config.toml
head_dim = 64
d_mlp = 512
vocab_size = 8192
rope_base = 1020.0
attn_scale = 0.125
init = "normal"
init_std_o = 0.00541
init_std_down = 0.00541
optimizer = "adamw"
lr = 0.00316
steps = 6727
Each number is 200 + 40 x the weight over the matrix's rms, rounded and kept within 0 to 999. Layers, rows and columns count from 0.

# down: layer 9 MLP down (transposed), 512x128, rms 0.142, rows 464-490, columns 0-127
# up: layer 9 MLP up, 512x128, rms 0.156, rows 465-491, columns 0-127
down464,236,219,273,149,178,198,132,178,140,153,218,147,165,191,186,201,195,210,240,172,180,257,304,209,213,172,251,199,224,181,175,301,189,228,237,148,157,193,212,211,106,215,243,71,200,182,210,157,194,163,261,189,158,206,217,237,243,185,242,162,132,215,222,278,208,242,147,224,167,211,253,215,237,127,132,320,238,236,279,159,259,108,210,207,171,219,277,221,206,235,210,128,112,211,172,227,174,110,241,195,218,213,232,219,216,217,177,239,221,230,104,191,183,171,272,207,222,201,229,162,234,171,159,173,207,123,95,191
up465,157,221,147,223,186,235,224,267,167,185,135,196,254,215,90,169,163,238,304,222,235,202,202,223,207,231,172,210,173,189,299,216,191,183,123,136,165,202,149,188,181,133,228,226,221,190,153,226,219,228,193,149,213,190,157,268,233,183,127,215,226,214,246,246,174,172,163,203,213,221,146,246,161,151,245,108,145,224,227,135,215,179,146,245,199,188,255,239,195,176,237,108,193,231,212,162,243,208,247,187,160,161,156,161,222,221,227,295,238,168,275,166,265,242,244,205,142,231,214,271,181,140,177,198,270,213,241,174
down465,182,192,199,176,164,211,181,200,179,93,225,86,200,187,150,182,272,232,122,236,221,151,162,183,205,275,210,219,241,278,215,255,142,241,237,172,181,71,264,287,232,244,187,146,287,136,292,226,224,225,189,190,150,200,162,236,181,147,238,164,208,288,222,210,217,245,210,234,185,129,180,219,271,157,141,182,165,228,256,177,280,162,211,273,245,214,156,199,165,213,197,190,195,271,242,208,252,197,196,190,234,217,169,193,184,269,196,127,207,226,166,167,209,228,181,194,190,187,244,172,237,204,190,170,271,131,150,194
up466,172,189,253,192,190,236,247,184,202,188,285,197,235,208,210,140,244,194,264,199,180,275,195,189,198,175,193,221,164,173,233,170,222,177,197,96,216,206,194,203,117,211,208,208,238,213,223,180,149,187,284,211,179,169,172,227,210,202,142,237,183,198,209,180,214,225,166,149,190,230,205,157,154,216,144,224,265,221,198,183,235,146,213,270,224,160,208,239,235,219,175,112,169,242,162,299,211,175,214,210,217,267,194,202,202,154,244,223,230,179,232,206,126,224,163,166,131,164,231,182,210,209,191,232,202,113,176,129
down466,206,138,133,191,319,152,193,169,143,146,184,212,230,185,214,219,192,194,224,163,133,158,188,160,205,155,223,136,247,132,190,177,182,261,194,204,201,185,188,265,173,206,179,146,141,206,140,220,193,151,284,163,201,168,237,207,239,249,248,177,321,236,136,207,189,269,231,155,237,181,216,177,169,184,243,278,205,267,243,206,203,156,193,229,191,197,200,181,220,235,192,222,201,178,185,165,175,174,209,243,218,210,161,213,192,215,173,250,219,161,281,158,190,235,168,233,203,136,252,218,180,231,145,206,209,272,134,175
up467,176,230,220,257,226,166,248,244,203,193,243,253,128,193,150,194,263,172,201,219,179,178,218,174,180,183,162,163,173,236,198,146,164,132,221,220,253,218,242,271,207,128,198,157,225,212,232,163,50,125,251,179,226,157,229,217,179,172,212,161,218,201,267,159,182,131,173,145,272,185,211,241,181,216,179,187,233,158,198,206,218,222,127,258,216,189,249,219,219,210,145,158,210,198,208,209,202,175,153,264,222,301,188,213,239,112,131,265,205,192,190,171,209,121,180,243,227,237,226,167,258,220,140,186,239,122,119,219
down467,241,172,171,246,237,147,223,213,184,209,169,209,240,164,220,170,193,174,214,190,162,261,256,239,222,233,194,203,219,241,195,95,218,257,213,278,218,213,264,191,180,191,197,249,203,188,203,222,166,203,185,250,170,235,233,217,210,277,187,156,241,211,115,133,188,196,162,150,210,234,230,163,183,235,163,157,178,210,166,199,284,178,191,227,243,157,223,243,254,195,216,99,87,242,170,226,194,220,138,204,251,239,259,175,205,202,179,230,133,244,259,110,254,239,215,133,272,149,234,203,180,274,170,180,150,166,233,151
up468,216,212,186,204,197,193,220,190,196,192,211,195,187,215,203,196,207,214,207,212,223,196,205,204,183,208,185,204,199,206,209,216,194,194,187,191,192,214,203,213,185,195,192,210,185,195,188,200,196,209,197,184,204,190,199,196,193,195,202,202,217,220,193,199,202,181,180,176,190,214,209,179,191,193,221,193,205,183,177,186,191,203,219,210,200,191,204,191,204,199,203,198,196,193,190,226,201,189,189,222,177,193,205,209,217,184,209,215,210,187,215,203,222,188,200,207,189,205,222,205,201,202,212,202,195,178,214,203
down468,205,200,185,208,195,204,199,203,210,207,212,213,208,195,197,201,199,202,202,199,199,215,197,192,212,190,201,199,204,198,196,204,209,212,197,208,206,200,194,193,200,193,205,201,199,193,200,212,196,193,195,204,214,202,189,211,204,209,211,211,201,194,205,194,198,209,192,188,200,206,200,197,199,200,193,187,200,200,206,200,193,194,207,201,199,207,192,199,188,203,208,201,198,205,198,207,191,210,202,202,212,207,200,190,194,203,189,204,195,204,195,208,202,197,195,187,195,201,198,202,190,192,202,188,203,198,201,201
up469,183,176,111,201,242,271,200,197,122,244,192,207,243,233,135,167,274,202,205,159,246,212,293,155,151,221,213,249,170,144,244,146,208,229,255,189,225,180,143,136,155,147,222,198,188,250,191,202,222,198,261,207,183,151,160,215,232,145,157,191,193,247,257,244,243,162,255,211,176,222,174,234,172,184,234,220,163,167,248,209,280,215,197,129,208,237,188,207,227,195,152,167,224,155,271,145,146,209,278,162,150,190,131,149,257,192,167,161,219,156,274,189,227,212,138,151,217,186,239,233,208,149,115,139,221,196,260,231
down469,243,233,182,127,202,226,221,153,250,123,143,220,212,172,309,127,197,211,176,244,215,196,131,178,176,181,124,201,210,212,166,206,175,207,194,187,197,217,266,205,202,268,148,138,168,77,249,155,214,202,292,199,131,199,218,178,199,168,231,238,192,204,224,156,201,204,173,212,224,194,215,166,239,230,195,172,265,169,163,252,144,271,178,163,240,210,170,170,250,196,120,155,177,272,188,227,195,215,251,263,165,268,249,239,153,264,182,258,241,186,238,289,134,217,157,166,130,186,210,224,247,158,274,193,155,218,177,184
up470,280,311,168,168,257,220,258,74,167,59,135,234,266,223,131,162,179,188,282,282,265,152,243,259,174,199,234,215,224,211,214,182,169,130,208,173,122,226,243,150,140,224,190,284,164,282,221,250,199,212,144,275,150,179,266,75,138,178,186,144,367,225,209,220,199,237,213,94,131,187,105,274,175,161,198,51,166,238,138,227,190,161,217,161,179,220,188,162,280,210,259,194,156,212,246,140,198,180,164,185,255,287,233,217,214,193,202,151,115,133,267,132,228,96,238,220,155,152,247,128,232,219,219,342,186,196,250,319
down470,174,149,211,195,197,85,90,247,237,45,202,205,172,231,236,243,246,232,246,180,301,265,201,247,247,153,211,238,264,210,133,184,260,134,176,138,98,169,174,163,226,246,190,264,180,153,249,180,218,193,205,226,208,194,224,173,171,231,244,155,273,241,248,209,76,204,74,202,241,192,110,193,250,115,231,188,157,147,255,255,157,178,219,227,195,163,187,268,163,131,141,133,219,212,240,265,209,200,250,178,195,195,183,255,223,146,225,295,269,111,276,152,156,146,205,248,216,286,209,215,220,211,174,285,152,168,212,172
up471,193,237,237,144,165,130,170,173,204,137,231,119,222,252,216,201,182,199,213,217,193,216,190,221,216,219,182,136,206,223,139,225,156,211,159,237,240,285,275,159,206,197,218,172,153,153,205,73,166,163,171,52,221,233,138,228,115,217,294,179,275,277,148,197,244,173,152,186,218,183,201,149,269,214,156,226,264,157,196,241,248,320,180,208,242,170,209,173,194,188,202,194,268,190,207,154,99,149,215,244,186,223,170,187,217,215,276,226,177,216,181,227,210,170,216,180,133,159,249,151,197,167,153,356,200,126,170,281
down471,138,219,206,170,165,153,199,243,154,139,148,226,225,195,275,204,166,232,189,228,225,169,291,203,112,145,234,212,143,225,195,192,240,249,232,278,142,254,216,180,137,206,160,266,121,169,124,235,181,189,247,209,201,156,206,185,190,250,210,145,207,160,257,177,160,257,186,271,171,218,201,194,228,212,149,259,233,227,198,228,220,123,215,201,221,200,208,204,286,242,298,167,233,147,163,216,265,230,235,180,204,268,207,203,260,194,187,181,141,174,158,190,181,156,172,229,205,210,147,217,208,215,215,179,162,262,186,221
up472,197,254,190,296,192,198,261,182,189,177,239,204,207,255,241,141,238,201,218,222,208,173,221,202,222,143,171,283,202,247,242,135,162,188,200,192,192,216,215,122,166,171,172,196,246,164,185,184,208,193,213,252,240,219,183,148,196,279,145,219,192,218,238,183,253,211,208,202,140,161,198,215,151,177,169,234,217,207,189,262,169,221,246,251,208,204,207,137,163,238,167,208,200,257,178,195,174,158,208,237,188,229,191,209,133,211,240,221,181,212,201,227,191,207,214,222,145,182,212,207,191,131,200,242,124,173,192,201
down472,166,210,188,245,287,193,221,231,202,179,144,181,218,198,225,232,129,259,190,168,203,200,165,179,211,204,217,210,246,223,143,209,261,209,199,215,172,205,212,164,175,227,261,191,191,203,155,238,276,159,199,218,205,203,201,174,218,234,182,286,180,165,192,210,204,190,178,249,173,152,137,199,199,203,145,237,134,229,257,158,241,211,211,172,139,222,226,200,165,225,202,180,242,255,235,211,231,281,207,163,214,240,203,205,171,187,160,138,201,281,178,245,144,167,182,199,147,148,105,196,233,192,201,177,170,237,157,233
up473,214,225,197,226,230,183,266,247,222,140,245,186,209,182,202,184,229,194,256,213,202,147,212,178,216,176,182,189,195,140,258,174,204,181,130,170,181,256,196,168,139,182,163,239,191,228,206,218,187,180,181,255,184,215,192,226,234,190,254,213,199,225,264,172,218,174,207,164,201,195,184,176,155,167,172,213,276,171,215,220,176,154,203,161,203,144,299,177,181,182,164,174,228,208,195,267,219,214,212,269,173,265,246,208,213,173,221,193,232,217,228,173,175,192,224,205,171,208,197,202,182,180,213,248,231,191,243,164
down473,178,134,177,214,268,188,216,172,189,225,171,196,234,215,223,209,192,225,156,142,215,191,231,169,220,219,259,171,155,147,157,258,257,232,184,216,202,215,188,176,237,249,196,208,144,205,149,202,218,132,186,237,200,126,226,184,192,233,182,208,209,181,123,185,200,208,179,230,222,144,206,181,182,195,141,212,168,217,210,231,207,217,216,189,181,242,173,228,200,181,308,211,194,207,218,220,228,230,212,191,166,156,198,198,222,182,202,187,244,266,176,239,227,223,234,137,212,239,155,250,211,209,213,227,131,117,164,245
up474,225,243,194,225,154,227,256,175,206,206,200,211,225,232,222,137,239,193,239,223,165,258,216,186,274,213,214,249,174,220,236,135,163,174,216,196,200,243,208,141,167,168,124,255,254,181,216,201,183,183,172,251,197,220,182,246,212,297,203,224,160,202,228,136,256,220,203,193,191,176,225,234,222,159,168,136,251,105,169,262,176,257,230,164,205,183,189,172,170,200,145,219,239,245,184,234,192,187,210,229,200,206,196,229,170,244,254,187,143,190,200,196,214,216,179,182,164,185,199,229,203,183,199,192,183,172,227,172
down474,210,190,153,215,207,218,201,195,241,200,190,177,146,263,246,239,108,244,182,198,184,203,183,186,213,146,263,259,249,183,127,183,210,221,151,183,169,162,209,194,146,189,211,217,129,161,179,237,245,150,186,254,216,183,213,175,252,150,188,193,270,198,215,214,181,173,185,192,162,138,171,226,204,196,205,229,190,176,222,236,239,241,251,193,196,254,247,239,125,213,276,203,213,300,209,190,231,198,169,154,189,206,164,146,190,196,107,206,216,234,198,229,165,252,194,198,210,194,150,202,217,223,206,249,180,243,170,185
up475,298,262,193,214,224,142,178,173,164,236,211,184,170,189,174,131,193,248,237,211,212,182,282,256,214,183,119,153,123,187,264,131,191,179,169,237,127,114,278,140,181,214,172,157,230,161,168,96,106,232,238,241,181,228,230,247,191,240,232,241,174,235,214,180,179,201,209,182,211,262,207,230,204,159,216,199,217,240,190,234,204,199,296,185,200,255,221,182,184,210,216,113,271,169,214,158,230,165,182,185,245,136,142,160,207,250,195,258,248,123,213,223,236,206,231,237,147,127,246,231,185,243,140,163,187,190,223,211
down475,271,205,219,293,226,242,223,167,199,144,222,185,98,244,228,251,222,286,187,225,193,203,148,263,190,206,205,183,195,188,214,199,185,207,187,224,136,105,196,242,278,171,173,155,162,180,193,214,205,222,242,156,220,284,132,163,236,194,212,203,205,174,232,200,158,196,172,201,247,193,162,189,159,183,206,189,196,286,287,232,196,171,298,93,138,232,200,186,182,116,231,203,199,141,171,138,178,163,232,233,266,119,170,114,211,228,227,192,224,160,223,198,222,185,251,202,202,190,261,252,152,114,159,184,176,213,255,129
up476,196,195,197,199,191,197,210,187,201,193,202,181,197,224,186,190,212,217,204,213,213,196,191,206,209,204,192,208,211,204,204,214,206,191,199,189,188,221,205,198,186,197,186,218,190,219,190,179,188,197,205,195,177,196,201,199,180,210,204,190,189,215,197,196,207,178,183,175,201,216,174,193,177,187,196,192,214,187,206,208,214,200,226,196,208,191,200,205,199,206,202,203,197,196,198,210,199,190,211,212,195,194,202,215,213,169,213,215,224,183,207,190,218,196,183,216,191,218,216,212,206,190,203,204,185,183,219,223
down476,210,200,213,210,197,189,199,186,216,206,189,199,202,186,210,198,212,209,204,218,206,183,195,191,202,186,193,207,202,206,205,200,219,195,188,197,188,209,188,206,212,198,199,202,212,189,209,213,215,196,194,186,208,205,214,192,212,217,191,200,188,175,199,202,199,181,191,187,202,213,206,200,206,236,207,201,215,202,210,215,194,214,199,207,204,208,208,221,187,182,200,186,184,205,199,214,188,197,202,212,188,208,224,186,168,186,197,208,208,218,192,209,186,211,199,202,219,211,178,215,200,206,206,192,191,194,201,196
up477,205,162,179,260,159,91,215,173,139,166,155,230,68,204,144,165,358,235,258,218,202,192,279,253,190,197,193,245,160,188,194,189,120,239,185,202,107,179,294,184,180,217,208,259,224,183,98,186,204,233,165,215,185,228,181,215,228,114,117,94,106,248,208,222,179,229,171,203,161,211,213,230,272,182,167,218,136,259,177,258,283,199,163,169,283,193,110,183,270,207,219,206,260,183,181,222,199,171,145,231,291,193,158,192,245,251,208,202,200,158,252,168,225,175,131,204,196,244,257,223,273,158,206,193,242,209,238,175
down477,174,212,195,126,246,160,130,250,230,204,260,205,207,173,208,203,154,254,243,112,211,167,206,188,268,149,94,208,215,148,204,244,199,228,236,215,178,192,236,180,199,230,204,237,151,222,134,161,240,160,150,239,225,199,210,120,196,249,198,361,136,220,190,234,221,288,187,211,171,210,172,229,284,153,217,296,202,115,229,188,188,174,169,127,224,246,286,181,177,101,221,194,138,248,208,216,208,253,101,208,276,256,309,147,146,232,268,213,203,219,192,197,185,188,250,151,162,243,136,264,156,229,223,139,230,162,141,193
up478,279,151,243,219,157,185,199,119,175,203,253,203,144,170,135,196,209,206,284,176,182,193,232,214,264,229,215,213,211,265,221,160,217,178,176,165,166,148,251,287,210,169,210,196,260,188,210,169,199,269,312,235,221,152,231,205,259,188,226,178,181,182,201,218,207,202,165,93,177,248,210,196,185,209,163,149,326,181,126,185,212,228,168,282,256,186,144,221,245,221,177,145,215,145,104,292,196,127,206,147,186,153,257,235,206,216,229,234,182,161,203,236,202,257,140,164,223,211,193,192,211,184,275,257,129,171,223,175
down478,192,173,191,220,263,217,214,281,184,257,148,203,206,185,208,213,205,119,187,160,232,212,235,163,148,130,264,189,256,203,128,207,137,188,324,151,233,232,198,163,155,259,285,148,142,212,204,196,232,175,157,204,172,225,170,230,159,241,178,175,267,151,173,243,154,204,253,218,165,196,162,183,185,215,212,195,102,222,248,157,147,221,133,228,139,217,229,218,138,139,160,202,231,181,227,246,212,277,177,197,217,244,232,238,202,144,198,221,204,162,192,122,166,236,259,208,182,252,130,259,175,255,193,186,206,239,117,234
up479,221,195,184,195,171,241,337,197,201,201,161,224,206,260,246,161,197,168,217,191,153,158,151,247,182,244,201,184,238,297,223,294,158,167,237,120,201,206,165,239,207,219,241,174,144,192,211,169,292,226,247,177,118,221,144,166,147,121,316,277,272,214,182,168,157,221,142,220,132,221,7,198,194,168,200,191,245,223,150,130,224,239,128,160,211,175,225,143,241,235,162,134,86,267,167,240,222,220,199,199,216,108,237,259,191,81,347,199,173,178,205,121,121,237,179,263,193,206,258,171,206,200,276,247,195,135,202,219
down479,220,115,137,207,258,183,196,310,285,193,169,243,269,182,234,209,115,200,212,124,166,277,232,147,228,130,170,156,218,202,210,216,236,205,162,203,201,133,132,246,185,212,211,274,105,236,126,218,222,231,152,285,176,211,237,260,274,165,235,160,291,93,145,222,191,266,184,170,135,212,226,299,172,249,252,186,171,216,268,173,233,190,108,213,207,199,172,203,186,172,148,137,158,249,212,208,235,172,210,152,185,184,159,192,228,187,218,187,268,269,189,162,162,221,166,175,211,232,139,240,106,190,155,263,243,212,232,223
up480,202,359,120,182,159,100,214,227,187,286,171,213,260,234,184,266,208,164,221,211,202,210,209,201,111,207,177,146,131,206,153,253,156,196,127,206,62,163,228,252,173,219,182,182,235,194,223,57,179,250,197,177,245,256,210,187,233,228,244,117,191,223,192,196,171,194,213,132,187,252,188,155,216,172,171,203,237,215,120,94,128,309,276,167,213,145,182,235,232,204,227,149,282,219,282,206,163,107,348,295,84,158,307,163,153,173,235,280,177,88,197,173,222,227,130,246,103,207,213,241,163,199,158,262,104,227,239,202
down480,148,184,182,92,140,144,211,262,178,206,200,187,290,209,263,167,153,201,274,243,212,179,218,209,180,270,139,112,227,261,196,256,177,235,149,254,151,220,182,204,219,147,296,192,195,241,283,198,225,244,166,208,227,217,140,219,167,176,184,124,277,175,152,210,156,145,187,222,154,152,246,175,272,235,261,252,267,158,217,122,232,184,165,263,240,218,199,127,155,291,235,139,256,195,271,182,194,202,130,165,71,211,211,285,159,185,219,195,231,173,241,209,170,171,128,260,271,243,153,233,171,204,166,292,122,243,174,191
up481,244,154,214,169,216,211,250,182,173,114,237,174,113,170,213,181,149,210,207,210,248,74,116,229,196,170,210,167,227,151,255,323,248,189,194,253,179,287,198,263,142,190,52,239,176,243,166,243,184,142,147,162,140,152,177,155,148,265,184,238,247,261,241,110,189,192,215,152,179,267,169,163,205,85,278,175,188,225,249,192,228,261,182,203,136,103,314,240,163,298,164,211,145,166,187,206,225,287,127,182,252,236,264,232,254,226,318,206,220,156,213,222,209,184,162,181,200,234,258,202,197,131,237,180,149,169,162,316
down481,203,212,206,186,288,230,159,172,265,218,211,223,112,210,270,165,95,165,198,213,242,149,220,132,157,173,228,198,162,180,178,269,167,172,144,286,183,235,196,262,195,212,174,175,158,208,188,223,212,168,193,209,210,156,204,165,195,227,200,241,240,121,225,201,212,259,239,219,218,180,260,165,222,178,212,167,104,214,261,138,196,194,180,200,182,124,168,309,194,155,281,210,310,240,259,241,234,222,153,191,207,347,264,180,266,180,156,167,186,178,222,204,199,146,226,210,188,216,112,166,195,149,223,171,234,137,138,257
up482,202,181,160,232,200,194,139,219,204,209,183,245,194,215,169,186,195,273,167,248,200,205,216,188,210,172,216,182,183,190,237,169,254,147,182,267,220,207,132,219,143,130,186,252,150,230,186,200,155,288,218,99,200,257,201,87,171,259,186,195,227,223,229,195,221,184,207,77,161,261,185,176,193,171,215,116,223,172,218,238,230,271,227,156,161,165,173,134,189,226,188,234,234,184,183,197,235,134,198,205,243,207,229,274,204,202,150,246,180,124,225,247,205,208,203,320,261,209,217,221,194,223,221,223,174,207,226,248
down482,190,243,233,226,325,188,175,206,184,284,140,211,234,179,270,253,218,187,168,241,212,216,153,168,167,94,293,231,197,194,156,160,172,142,224,199,221,161,212,204,137,171,182,205,210,212,243,199,187,210,236,212,195,185,199,195,87,302,219,216,246,127,229,148,185,181,181,180,174,189,288,198,301,184,240,225,263,215,182,218,224,213,217,250,165,146,188,208,191,159,203,191,199,192,215,227,205,224,161,208,170,182,246,267,121,226,253,136,141,145,181,181,165,249,228,240,186,199,161,197,95,185,171,183,185,217,133,201
up483,259,196,238,147,189,194,200,217,156,184,196,227,230,179,255,195,212,211,174,206,216,238,202,229,267,236,239,176,242,167,135,183,190,167,195,200,228,281,138,256,146,198,224,234,158,302,184,151,205,236,208,215,162,210,255,275,127,189,242,126,217,201,215,222,130,220,229,140,97,260,192,209,190,194,200,151,211,205,191,125,147,181,175,272,231,222,273,233,194,206,135,153,138,167,234,250,166,178,271,193,190,183,279,298,229,206,162,234,217,193,226,125,230,229,215,258,182,181,200,267,143,247,263,152,208,164,175,194
down483,217,180,237,215,226,204,202,161,169,274,197,219,133,175,197,172,152,181,243,173,189,172,145,130,226,177,223,229,183,236,264,209,143,295,247,172,179,182,190,197,256,172,244,110,206,161,136,245,173,243,175,205,163,186,197,281,221,228,220,257,152,108,240,211,150,163,214,184,195,292,223,117,296,213,186,204,165,210,130,205,153,264,147,253,197,214,195,205,178,149,210,219,236,261,219,200,223,245,202,172,246,236,185,217,204,220,173,202,104,281,198,172,226,224,210,183,185,185,142,169,246,210,223,181,192,194,206,262
up484,252,213,184,209,188,219,206,175,220,144,245,194,196,175,140,176,215,159,147,239,237,180,180,219,235,167,236,275,163,241,177,177,138,103,216,198,98,214,294,238,225,128,192,223,182,203,167,186,150,196,255,185,221,148,244,214,168,222,301,186,166,191,185,161,264,224,258,102,207,165,233,189,187,217,183,210,189,151,115,225,213,214,182,201,235,244,218,197,252,225,203,226,151,205,183,169,146,115,251,173,223,180,181,181,195,190,234,248,225,183,251,232,233,303,104,231,198,253,193,246,193,182,193,162,156,235,255,213
down484,203,160,342,169,224,212,221,178,241,171,160,237,161,125,226,254,232,195,168,173,185,238,230,190,157,138,236,206,179,217,183,235,227,181,211,230,282,195,239,225,182,227,210,205,186,249,239,189,258,181,164,195,143,259,228,128,242,193,115,183,190,88,186,179,172,282,305,250,178,87,224,223,173,246,197,181,172,256,255,262,149,164,185,217,182,173,187,219,200,190,242,193,176,164,174,172,194,231,150,180,261,187,192,166,156,198,198,156,196,231,162,113,231,229,285,164,201,181,171,172,155,194,166,222,165,198,157,152
up485,201,217,189,280,167,252,204,234,155,257,179,204,196,242,223,121,188,227,187,215,194,241,143,191,220,260,184,246,262,231,107,172,183,162,175,129,157,158,157,188,124,203,145,221,173,225,85,214,195,229,175,214,173,271,220,264,147,200,237,219,213,233,282,146,247,199,255,224,208,241,211,132,237,142,174,156,232,211,183,251,230,249,221,256,173,252,176,174,153,172,133,207,254,134,245,214,143,146,219,219,179,195,163,191,187,163,148,179,156,217,278,147,157,245,195,208,261,211,236,175,196,167,171,175,177,174,191,140
down485,249,162,231,227,230,158,334,169,249,240,128,160,196,234,279,143,264,196,194,157,193,218,191,290,195,287,148,255,225,214,247,220,239,182,232,181,164,197,206,199,162,144,201,273,242,201,132,107,156,208,206,210,169,196,244,204,183,243,97,178,241,178,148,186,226,229,194,238,212,223,156,215,182,227,231,186,273,202,143,158,205,172,214,165,248,227,187,271,209,204,204,196,180,155,230,180,161,240,99,188,168,143,243,218,172,183,197,223,260,154,238,156,279,205,130,151,173,237,166,207,210,253,199,215,196,154,247,179
up486,196,220,193,206,179,201,188,190,194,200,193,202,192,215,187,217,226,220,203,227,206,187,179,211,207,220,192,219,212,206,205,213,216,171,197,202,192,235,221,198,169,182,194,196,212,212,194,184,196,208,186,187,193,194,198,178,171,203,199,185,196,220,199,195,224,194,185,190,194,205,180,185,191,199,180,185,200,192,183,186,210,213,235,184,215,204,211,182,206,201,164,201,203,196,205,195,192,179,199,212,177,173,210,202,209,163,215,205,210,190,225,201,208,198,189,208,175,196,231,190,194,222,214,201,208,193,215,197
down486,194,193,195,225,188,170,196,204,208,218,185,211,213,206,234,198,196,202,186,202,192,198,189,204,199,187,197,190,210,199,202,178,189,243,201,201,202,190,199,194,200,200,182,220,187,183,172,203,189,210,197,204,212,217,166,199,210,220,215,212,203,156,207,180,198,213,189,212,192,170,217,199,224,227,203,193,199,197,217,207,200,172,211,175,200,197,188,199,193,194,195,205,198,202,201,172,194,202,192,187,221,214,177,215,179,200,218,190,193,187,210,209,171,196,205,182,218,192,179,212,227,169,193,207,202,211,232,213
up487,181,220,156,267,227,227,260,162,249,251,229,129,215,216,214,208,159,228,258,217,186,222,184,165,204,168,195,190,251,169,162,203,133,172,190,217,184,199,168,188,183,171,168,209,195,203,207,191,203,198,189,152,217,204,257,242,172,227,153,233,254,243,203,180,156,174,214,141,190,205,206,193,199,172,196,177,204,145,233,216,211,245,194,176,139,188,236,201,157,178,239,228,231,270,212,172,209,184,194,197,178,226,196,184,227,174,174,195,189,191,193,222,199,214,195,168,194,186,214,253,173,254,183,283,231,161,201,189
down487,192,200,178,202,180,204,225,224,164,192,174,223,203,215,207,117,162,286,180,200,220,106,296,196,214,197,228,175,136,193,225,223,252,205,175,198,150,180,155,204,252,232,203,269,204,179,218,223,253,239,209,227,204,226,249,184,197,223,185,210,210,192,207,166,188,170,163,185,224,221,209,209,174,144,174,240,208,172,204,173,156,158,243,210,210,170,265,261,221,183,216,205,151,204,221,239,265,182,235,179,126,173,198,182,222,215,199,180,215,246,155,222,255,254,145,260,162,200,157,200,164,266,215,150,199,187,188,174
up488,200,202,197,191,200,212,216,198,191,204,199,201,191,216,206,189,210,208,209,211,213,190,215,214,206,205,199,218,197,185,225,207,202,183,195,188,192,207,207,203,182,189,200,220,193,202,188,175,193,206,209,190,208,190,201,196,192,191,195,202,200,211,195,202,199,183,193,196,189,191,203,193,176,184,204,191,207,187,195,193,220,215,206,205,201,200,203,207,206,208,194,195,187,195,194,217,198,197,196,201,194,206,199,207,208,191,200,206,204,182,214,198,210,204,191,220,188,212,212,215,203,203,210,216,186,179,206,195
down488,197,194,210,209,204,203,198,207,199,201,201,206,207,189,195,206,193,195,197,194,197,205,196,195,207,196,204,191,200,203,194,194,194,205,203,201,204,192,199,196,207,200,208,194,210,200,209,203,206,191,195,209,204,208,197,203,206,200,202,202,199,201,204,204,197,211,202,207,204,191,206,204,203,201,198,201,199,204,209,200,195,193,190,192,194,205,199,196,195,191,203,202,206,200,208,193,194,200,202,192,208,203,195,195,196,200,199,196,200,207,198,210,191,209,209,199,205,196,202,194,196,201,201,196,205,205,197,195
up489,159,243,244,167,171,187,115,240,260,210,174,200,232,189,196,151,179,179,167,252,166,248,171,213,96,283,256,212,230,223,238,159,204,154,129,245,158,211,213,281,207,195,172,186,126,225,127,122,161,297,247,139,225,274,214,159,214,221,244,224,165,224,245,202,182,200,216,230,216,191,172,185,266,187,217,180,293,188,106,214,204,169,218,184,227,176,271,191,139,133,100,191,270,202,231,203,187,73,165,162,185,131,151,192,251,232,217,234,223,112,220,243,216,173,166,173,190,234,189,314,196,245,172,332,119,208,263,211
down489,227,144,193,189,251,181,203,190,128,102,257,215,112,162,193,248,280,157,168,187,163,175,165,121,158,161,233,197,235,221,179,257,157,175,214,227,253,164,212,375,231,197,188,181,144,226,305,233,152,180,225,194,167,215,205,186,197,160,132,247,193,239,271,200,168,199,189,259,331,106,225,255,180,153,234,273,249,181,176,181,198,113,163,277,219,217,212,247,266,272,156,189,204,194,275,272,230,198,148,164,198,238,226,247,258,171,223,180,158,194,279,122,179,148,207,165,244,209,206,118,116,159,223,230,92,180,155,273
up490,202,184,122,245,243,184,239,126,238,231,193,161,259,198,237,154,244,238,170,269,168,220,261,182,181,197,196,197,197,224,159,172,92,144,174,246,267,185,228,148,161,153,194,243,191,175,254,163,259,214,203,141,198,233,191,222,133,210,191,263,215,224,181,139,159,145,187,155,188,252,189,191,111,202,230,164,194,133,135,172,249,236,260,159,189,189,218,190,178,165,191,237,214,279,199,240,196,199,232,277,170,210,210,169,224,126,241,200,194,195,193,159,196,222,241,240,182,171,212,162,205,279,187,225,220,134,194,217
down490,181,212,162,238,173,214,154,212,222,248,246,210,247,154,244,229,169,286,153,206,246,231,190,217,200,225,197,171,215,168,212,185,236,177,222,182,209,99,178,182,227,326,174,264,196,208,225,179,173,209,155,225,195,300,262,242,162,229,256,140,211,167,175,127,192,211,145,203,203,246,247,153,279,109,135,275,195,218,186,192,247,168,263,177,151,164,201,201,202,146,209,234,129,165,235,198,250,252,190,295,199,185,110,115,144,152,201,197,179,203,157,176,271,222,195,169,208,188,224,160,214,250,154,146,194,213,240,179
up491,239,217,207,194,148,280,161,217,199,168,153,217,157,171,216,148,209,172,234,225,228,247,218,240,212,216,107,233,172,223,185,133,197,187,191,213,131,178,209,175,204,204,175,148,227,198,216,119,164,217,251,207,222,162,245,161,207,231,181,228,184,212,221,175,232,230,143,202,180,271,212,178,194,190,148,216,204,166,206,241,174,263,227,178,197,190,239,106,198,244,109,216,242,187,201,205,150,205,185,211,239,160,168,241,184,228,192,182,224,161,182,177,281,230,193,285,204,164,219,251,259,259,188,207,179,180,192,172